config.yaml
head_dim: 128
vocab_size: 4019
bias: "none"
parallel_block: false
init_std_o: 0.0
init_std_down: 0.0
lr_head: 0.0059
warmup_steps: 200
decay_fraction: 1.0
doc_mask: false
Each number is 500 + 40 x the weight over its row's rms, rounded and kept within 0 to 999. Layers, rows and columns count from 0. Numbers have three digits each. The size before them is the row's rms in percent of the matrix's.

# up: layer 3 MLP up, 704x256, rms 0.146, rows 684-700, columns 128-255
# down: layer 3 MLP down (transposed), 704x256, rms 0.136, rows 684-699, columns 128-255
# gate: layer 3 MLP gate, 704x256, rms 0.147, rows 685-700, columns 128-255
up684 096:443499453488491506467447543394559485474529506504475531535520434501568452498486490444547511549493432524509549513529449509493511414504510526463541469495465560499467414438504510523523504481500469471495475549578589444484538439536452507492471500535507481518485537511517488418614530473533457489448516520568442553545570562546524490513544482457459509419481478492493474448437460504533514531436
down684 104:491523509450547478522501563544480481513554538438556533505526491462577519523487554472506468520467477470473459519484558486510491531484567568469474506436573515545503492565498511490524463530448551457491537555509482434560485481550529558484511470478405401508522506453465509514498518557444456489476467508558502439476463553515533441520467432520502595497459573515473487511439519462492531478484
gate685 102:504457456481544490490533464499437583443464440519570474446393460569459489510475473508561437477482560522440438538501544500500501570458444525500462479501506477529524544453498521517443503500558450581505507559457540505437495471503464401554447523467511511580472454462525564496520497514485521487559489488451465502485477481541533457515549488542557569458471466522535512520482521492408459485458
up685 100:444474542482523500434515521453507562452443487414476445435514496469478426502426521498482529516532472514568474500561500554404501517548541457479474553523566573505506605442469513475519495478549522460453511493526491579446417514529445490549508534540463454489510500482485484457553509462440550515490458410563501519555484468522477524556508472534485455437460540495521496488471459472465529452527
down685 099:499428591446556594555497525490520458553493541470487468533450471542444553518490554465550494568480455521502544497452477479499555444479548478500449498552536505506489533497496487549461539543519483447430424542489572468495503462541573472482539529489484518455473450539540567503433508494458462516461456512489527499506492496502577493526469422472492467520560454447510519580575479514523539522462
gate686 108:500506558484547465508509574627479502472573485521501529482534548444463531544568588512524504532517456478501521556408518528501502525446494492525515458489580566487491562503529428535474454500446531517496497520528514486453536532524435506514472522491469512457458479492442470458509552541437585449470517511452495475577481531527472535497579517436476426482521463463500405533517476529489494411500
up686 112:508455554570515571508502470491509448574423482497441488465464525460463554545445516537489466498431552502507492518553507468487476449477496487509531500469492465558478490468486532536577466507494554526534530513572510541581502454479492514512564438486481488546494512527504553468456490433463477452504514511544476538415435434511502465536458506503575484579496531560518589521487468519547475493571
down686 100:486465496547518485465553513530526498499497542502467471412515537498511446498507543596547438503493548604581473476549519479495537495540502500497522498507519486499502524554548517540482506542459474540504462477524462497404490478474541557490455504528482543577491507492488478524452446524586492516491475478600506505519489532524486541520241557525459488552482517469462473503491458554518489462496
gate687 098:498502489556446511497523482573519543501449541548472480475525506474465540517539565542529544561541509506495521498508551516467466517484573473498584507539498492472424465446543557472500480488439505595606534481505505537505478455505431550474547529508468524480516528493506476518554505490537551431470502462477452534547488537454520454583568464547506493546507480484563500470542549453552502561474
up687 112:476501485526533475574394484439544567498437494483541579508509553431546457504526467433483469470529476442505504493473530495480535503504503526534490556489464456459516455514474543550509570500504511475532500426530505524485451600471548470464568504485486541558494505493512491490530493495566555480494522490489449476434474454561472481492488484518545523497527524470539527442516573534499553424520
down687 105:487465540515532502484423494566533509465423464467523472488474508466487491468536495527434483476481534481569490482507514519518554499496516535485544426457498546492552504535448500453518513544537516469585565427535458537483348487494452453510460557495445440489454494466442507505542511480490462532499531563547509503493521469493495483504664459548535502525466527495466539565522521487498577548471
gate688 097:527480502470505436486532472548429478510455584475503486505536500528493494458436492503519583502458520579501503500567531546494405557516535481490465500488514484521529479462517516511416510463435574518457511560538544520509483491478474482491514418535464508490477448456547518494549492561521468473538554605480494443485444500540474501511518455471551471485505556493504480524465479450556507505573
up688 103:484511472537483521462561481553407481570474527473472541455517474450540452463527459468492503431528523462500516520515470495516508520498512537515441567500558414528525498539510476564496454567454484487554509579454521408518538397512374562499519515470575554536445436426467603508420435495532443535544487543478545561486458510483469468449493527517522553518463516459534488484550543456516483491510
down688 095:545470509504524490406466475482490453549514516446525531486467459554530450493454509490502478450476507551504484471531468573495478487535497433504485538500526513539448556508480502493424462462475515432462473495498508444558444560552459563506513472463525514531494479412443532542539458571542492486495523559471425448469524562433542463539533517503653555479498552471507471546559492438533518509501
gate689 102:492528509515499467548524468507447539498516536573473478438538541461436521505517441473472495458531434562450541472434460554577481487571523480517530561496484581502510614530573492554426445473495415503490504573455527489517522386539576401497521558531436492518503584472498568522501533559493479478521523497482540519520492500532470515551534431547442474495498526519477535488479520468579523452515
up689 101:491465441501477496485486472504535501459500587467462489563532478472544476530488477568427509470353498441465432554539520498478546525509568451562372471518534458510474504459482453479492522562547422477507569486495480460462529489473494535496517573509543472521532383527550435493443447490573500468567484472542462472498536550481489469455450517506507424531539490512541510487512524508514463501486
down689 095:572451529461587473505505513505417506479431442504529556530509509541529519452501527511520464486483557614519501574507514480520478502528553499504489552521576526542498453476502475523554558510496539477499509495466440477468488536497542505424510530455545499502460474490472531491548452560459545562522498546451450489515463474527568530488395540524515394475429473451526483497500518568525556560508
gate690 102:527463477451480456539479480497530479432460451467531599548435512462408447482472542512489549443467502534544467484500536519448507499502484459525463531511468504408539466489565480511470460507484478561521473435504551527510451555512439478576547497530521556492523463481541490524564554518480529472566562496460425546478517502584539508532506518515461463529535559567523397535511544532503548503496
up690 108:493559489506525504515485431516509507524555497534555464479490517630551478462494527476501470547502495519434512502498459516458525463473523482510517495508516498593544550455471472484482533543485480442532517510503437454534496499529605498485460499472420529478518550518518563462524555481467483525504490520514527506434536497475493462506453506512469531493481470521483575475548522477557533549516
down690 103:530539521441526533454452485463448506430450534477519437477499570510509492489530505476486475485504495582428495495529465528479503531464518433427509502496485520463487491485544550464538520568450415459547494577481518494478526572533491458510515538527473507417537466498476464445433507453482454532571518568564501534496530435468504434473522509498517537498497488549569553497552482514548523525486
gate691 096:439513530457453516572556516482470490523486497477417504545540491477461540500498509557498523516543503540490562471560459458552509472524450561561407529481469501482537498513583556508479456507507462514479460485416493516445544485595491503474470448480529413467517435450415507562487442535514486470508491483494477561515492527499375479461501523532492473529449483507484494491490574527461527531454
up691 098:499441479551485477550511525554424534498477420571535512453523505560499445481509502488552538535521506497481454654503474483521429458515564558486566538500447435451504559566476506431464558475430513492484447469504464464544500522531459485545495489501490519532585568494447448517540509435513486517560522501512481515459531471391542481564484552511454409559561466494525491519519500475473493478445
down691 101:504562529539519488538542518451478532441505505469438463512545564430454396563521506467522457502505478501551507529536562460535531536442471553529512474409470496476512485418492474507462472521481471484501450539531454496515461523476472543477555498515442516454514568455528560527444574496540455534508579437614411533490516553521584530510517430499532489459538523558542524539499551484505535508513
gate692 109:394524471502393520485448487519550586471462480528449545540511522492437536479528518513559411505509493566511516448490440481481450555490476498458516559507516425441526454491431490475477484534539475562449514519515584462480572516512537529503534459472508432577519506503402500438535553504439486556512523477484435531530517510446560501477568479540541523460500454552484506483532494507437511446468
up692 104:523446505531487497491478456498518469505518514485479488526493528491546478503491496464485596510568494449465512505490434532568561438414389476434431481462534551506500437472515504483524553506505535472507520441464522569491483512503477480526481542538482528495452459544532506557454516504516454473510469522477616508503499509564494528484508493522454548491477514416503436524525493546546435472513
down692 103:481485546448525459512560411536542524535446496475490539537572455531532573487542484388542471546508575584479537454496521457470514417557508398546527521469484433538433435527421474494565510542491484472435524503590515514558491558451453520503494438512481450519474561469519459456559481573458482469463474542503511524510576455495568465551418569555428541554558501559554543536521477485507504449489
gate693 102:520492542563538500516564507550437489522453570533503496520551484569513583533469558531455427509518584424499556583480461530515484455503507524515493479587484481475457505512457483505534403456516527564477424532498552452549565451508427491540534495541472549500531380539567462504513460538436517503505492549475478472450520556541466540532495500495520488512520457509476470461484541532446473494504
up693 100:516483472477500484468459489483480523442466444660511463480506540479506494464504538492517585503503497429437509445508536539453543484492531479492544509522460581467508508543504484496596543435489452512480500482499530487505477476529569482518493459491549476569531521458598468482517511521508454534523475530538417558498447563566532468494509513477531484571435528478468519512427528557520492561504
down693 107:499492475479469513530489537509563489397474527483469527516488489576486458483514541471530436432496485534552465461591465509467455517487493491463516500415541495459437567471545488525520490479475534573455500483452554521441565570464491444457543537554597440545496535549477428600486474462450488442463409437501569592491513439503546548450514483467513459587473446511453513532510503551549543544487
gate694 100:557453442558490525599533553539518488440461523498475567452469446487543476502525513462496414539420536515513521464548495496496520547479532530495524440484578523446515560469522508429393508488508520505450477548485484494509480495472471472504413499581478485494413475465521498390480468560472463512508503512511570447529490546472521565483503527485509496547513501579451531555572522466475592441467
up694 099:554552463501535536513474468510473541579477558497488569523452527410514490464477530448458407476538513509493472527509494472467497517481534480450480414443434571513561560559483545431465468508490507459450445488492474418524524457478521554551455430514486460525526406498472562430511517520494473511546510508454511555489468523526445543531540457495553478536538506436429518542509547420587492482475
down694 087:476486473506521489540601487527512477556493435472515436558503538498484520517467532504478446493417451300487511473520444491470498454475454504480470497551566455467492495531606501545516450497464486483539467513526588497527509526492491483520535541478513517512495593553504541502465453516445431517465443487566448473517468457519518479495700486522462510522511454456447455539475450545512477540524
gate695 102:443458465436559499486483471507454534542463433495564520457510469528454529518559547494502454567514505517438538570480467533499521467425438599522520472462545530408493462522484509554533469551492534494504489485502512448458564579445529484540526533487481476521478494508475531535497536510523531471435460556467443454552542516565517459520526528561516496460500575497418504521495446466462498513475
up695 105:482465501454467496566515522483532445544538440452520480517447493477491502478479522435512558420415528507505509472478473548515459467486511486512551521464490533455546522534503586492463558482461541471562541419484545473462510527582467554524485455507507464535474508462454412559505461544463456535501596438454450506523547480499517508508500499524497563438468553484484533476500426541480480486520
down695 100:485490512559461488448420536516519527522561453494512504527435478474486515464560497559500555615483532461436493551537475571492456495482461519502497579439609527503499524480529496525475474459514572535518545462479479434585513514467579621476476484534490441583428532509495589524507435525525518479522452484511483480528555505458484546440437470519530557393475537464478440504561486480495593496530
gate696 097:522536524468397546478446551520467483497497552534492457394517450494456487462487510443473550517458530495498456494519513539468428489460479478480454489511487464492532503507557470510482504557541509515463449476520494519440500443534481573503444484520511441438537410462459475566475444441463531581534515474517527512485557512523498502517530547479425494521507478523511506477410459512602505540520
up696 099:485541595473573473490472474464478453464465554484481528522579529462540517489531583481413557566540506502521536461575565446540508530449526513460487527533585541489447566516490471502510507428511482514499480505502522477515443472489497500511489498498489573531459459493492521452495504524501445449478484455492527481429474517469532501427452482514397439483559507491514490539479513515556532510512
down696 103:439443446501494517533468444470613521479558453537477481509581446460479484519437548539551494441418507501496549485496510463445449499477493479468456546528460533503482627467547536510490547528549517486478599451509501519487487535511529409462495533515514468511430430514557527435530423459548535518507456470487550450462506512556493463550524551450484519518467445564438511477532513503516550466476
gate697 095:558465495539545462512514524495478502432482524492461469494493493532530443517471396477524497563484534575543449488526446490358529498556415508430512538522516498423485508544583506551522465523449486544401483425579513479456453463576487535488569459481480492462559536493442546461476514506466504455494427503558373469477472491565457488525528605554501542539462461558515511420499506474509526554421
up697 093:439511505529468500477539520517534433433490493494492548500453462520489511485440575506492515495554529555504473513528457473501568527495510536544503448458486511484519514505422464532520485512480491477506487467483480533457550469500510478569503532543530553507529458444494450460573506533472532455456500436524461517589551515535493455558472506497516577473448439497484532567494468510462505465462
down697 092:532470500435497491522480429482468488532547431578544467463562455479492536521507555560514543580491516445497523616483506492502507506499518563487466530487537466522500513556402510527468482512523535484484503428481515533480479479462615461516451452511465483572468436493528485453478420600491481508494408503532485530530482512462473502459501515493476534496541473500517509457504545483498494472530
gate698 095:503539509494454487436574523564465509435485605475519552603572461489515416488526504501431567482547507588501519473429531517530512536427485508458489516519566574503498481592498494578446531581485475556451552531563470544560565477514504440457422548534537504518505536502493555530482501481437476541547513538478605519513529534415512527526456473474470452544483471449448458497563496492479465529558
up698 097:533547497446512462537497488542482467478614534531496531500457493572513510507490441440500532449512497512520454465542568467519596513512493511446498486508484518543622590519556488469461524528428482520518458463461463478538515448529544477492394534577532535492444498536566553507489473462483527474499503570478480459501564508515427536512559475517530486540481431458508552433502487548518443528498
down698 092:523495501427549483496473547512503484531478457533499472481495476450460510515482526561521493508564528400509435563457503423465492514514534439473551495482512535459441511504496472510493472580455548506463524567559537424545486449446495482550499450483511570492543526515451551502453555517459537512462525504443410473556497521455568446484589507501548495457425483554400541507500507491481537472457
gate699 103:535393512545523482541452455508548582532436520470606515481573503472486537547494559453492441508492451370560501435555482473448539484514501540529492565497522472537537525536534437465531479502455481488497503513534521523531472516472524469533505493548509436516555526517442486497522477498500544560527549540559481412503481520467504508439524444516461523511476483466517456496453517495497501495492
up699 097:532568466529507479470450462535561513492506463499564483511579461523527470463488460500522556487463549641491508480525536541508503481605505507484502469514485548550514547524567480482420520441527464431468482465479474483495498424548497456533441565514477500416514454551538545522494540479473440510536522518447556474556466493475492494504407482473482520472543451582476444533559594524490558585473
down699 109:432467493455495454529494498471453535455483516424506509466518542564519526501540403427476498499497434223571537474488503480466493462457456497487498484534544478479548448534482499546543478538499464481524441489544521511503530465527491526473486516551487504532466513516477481563468493508560431480499508503523461470544503481469416457511674517527434452517481498427535489525445488464482426472525
gate700 115:540461518577565440520491511429498568477535468481516541481470482507483495576458566447527493475603507406488498456616478547393593498518562543521481547473532483491526505534477505489476507513472424552538502494493566540537539535470527487549487447567493486505507543494478444536585494520454476555541564534499487509486495464485550486470587488550435520528556539513519505545524437428486547461446
up700 094:500546456502489467538453489455471477404477476537486474593478491522480439472423443498462527516457428566532450507528473480474496445568521486464478474531429552490484536489504489534427522489535418450425473469520497510504428480498523533482499467465472546490499428460488519513497538473529541507504493458428526492521514515422514456485398506446526513534579464526419437504540459572457558471422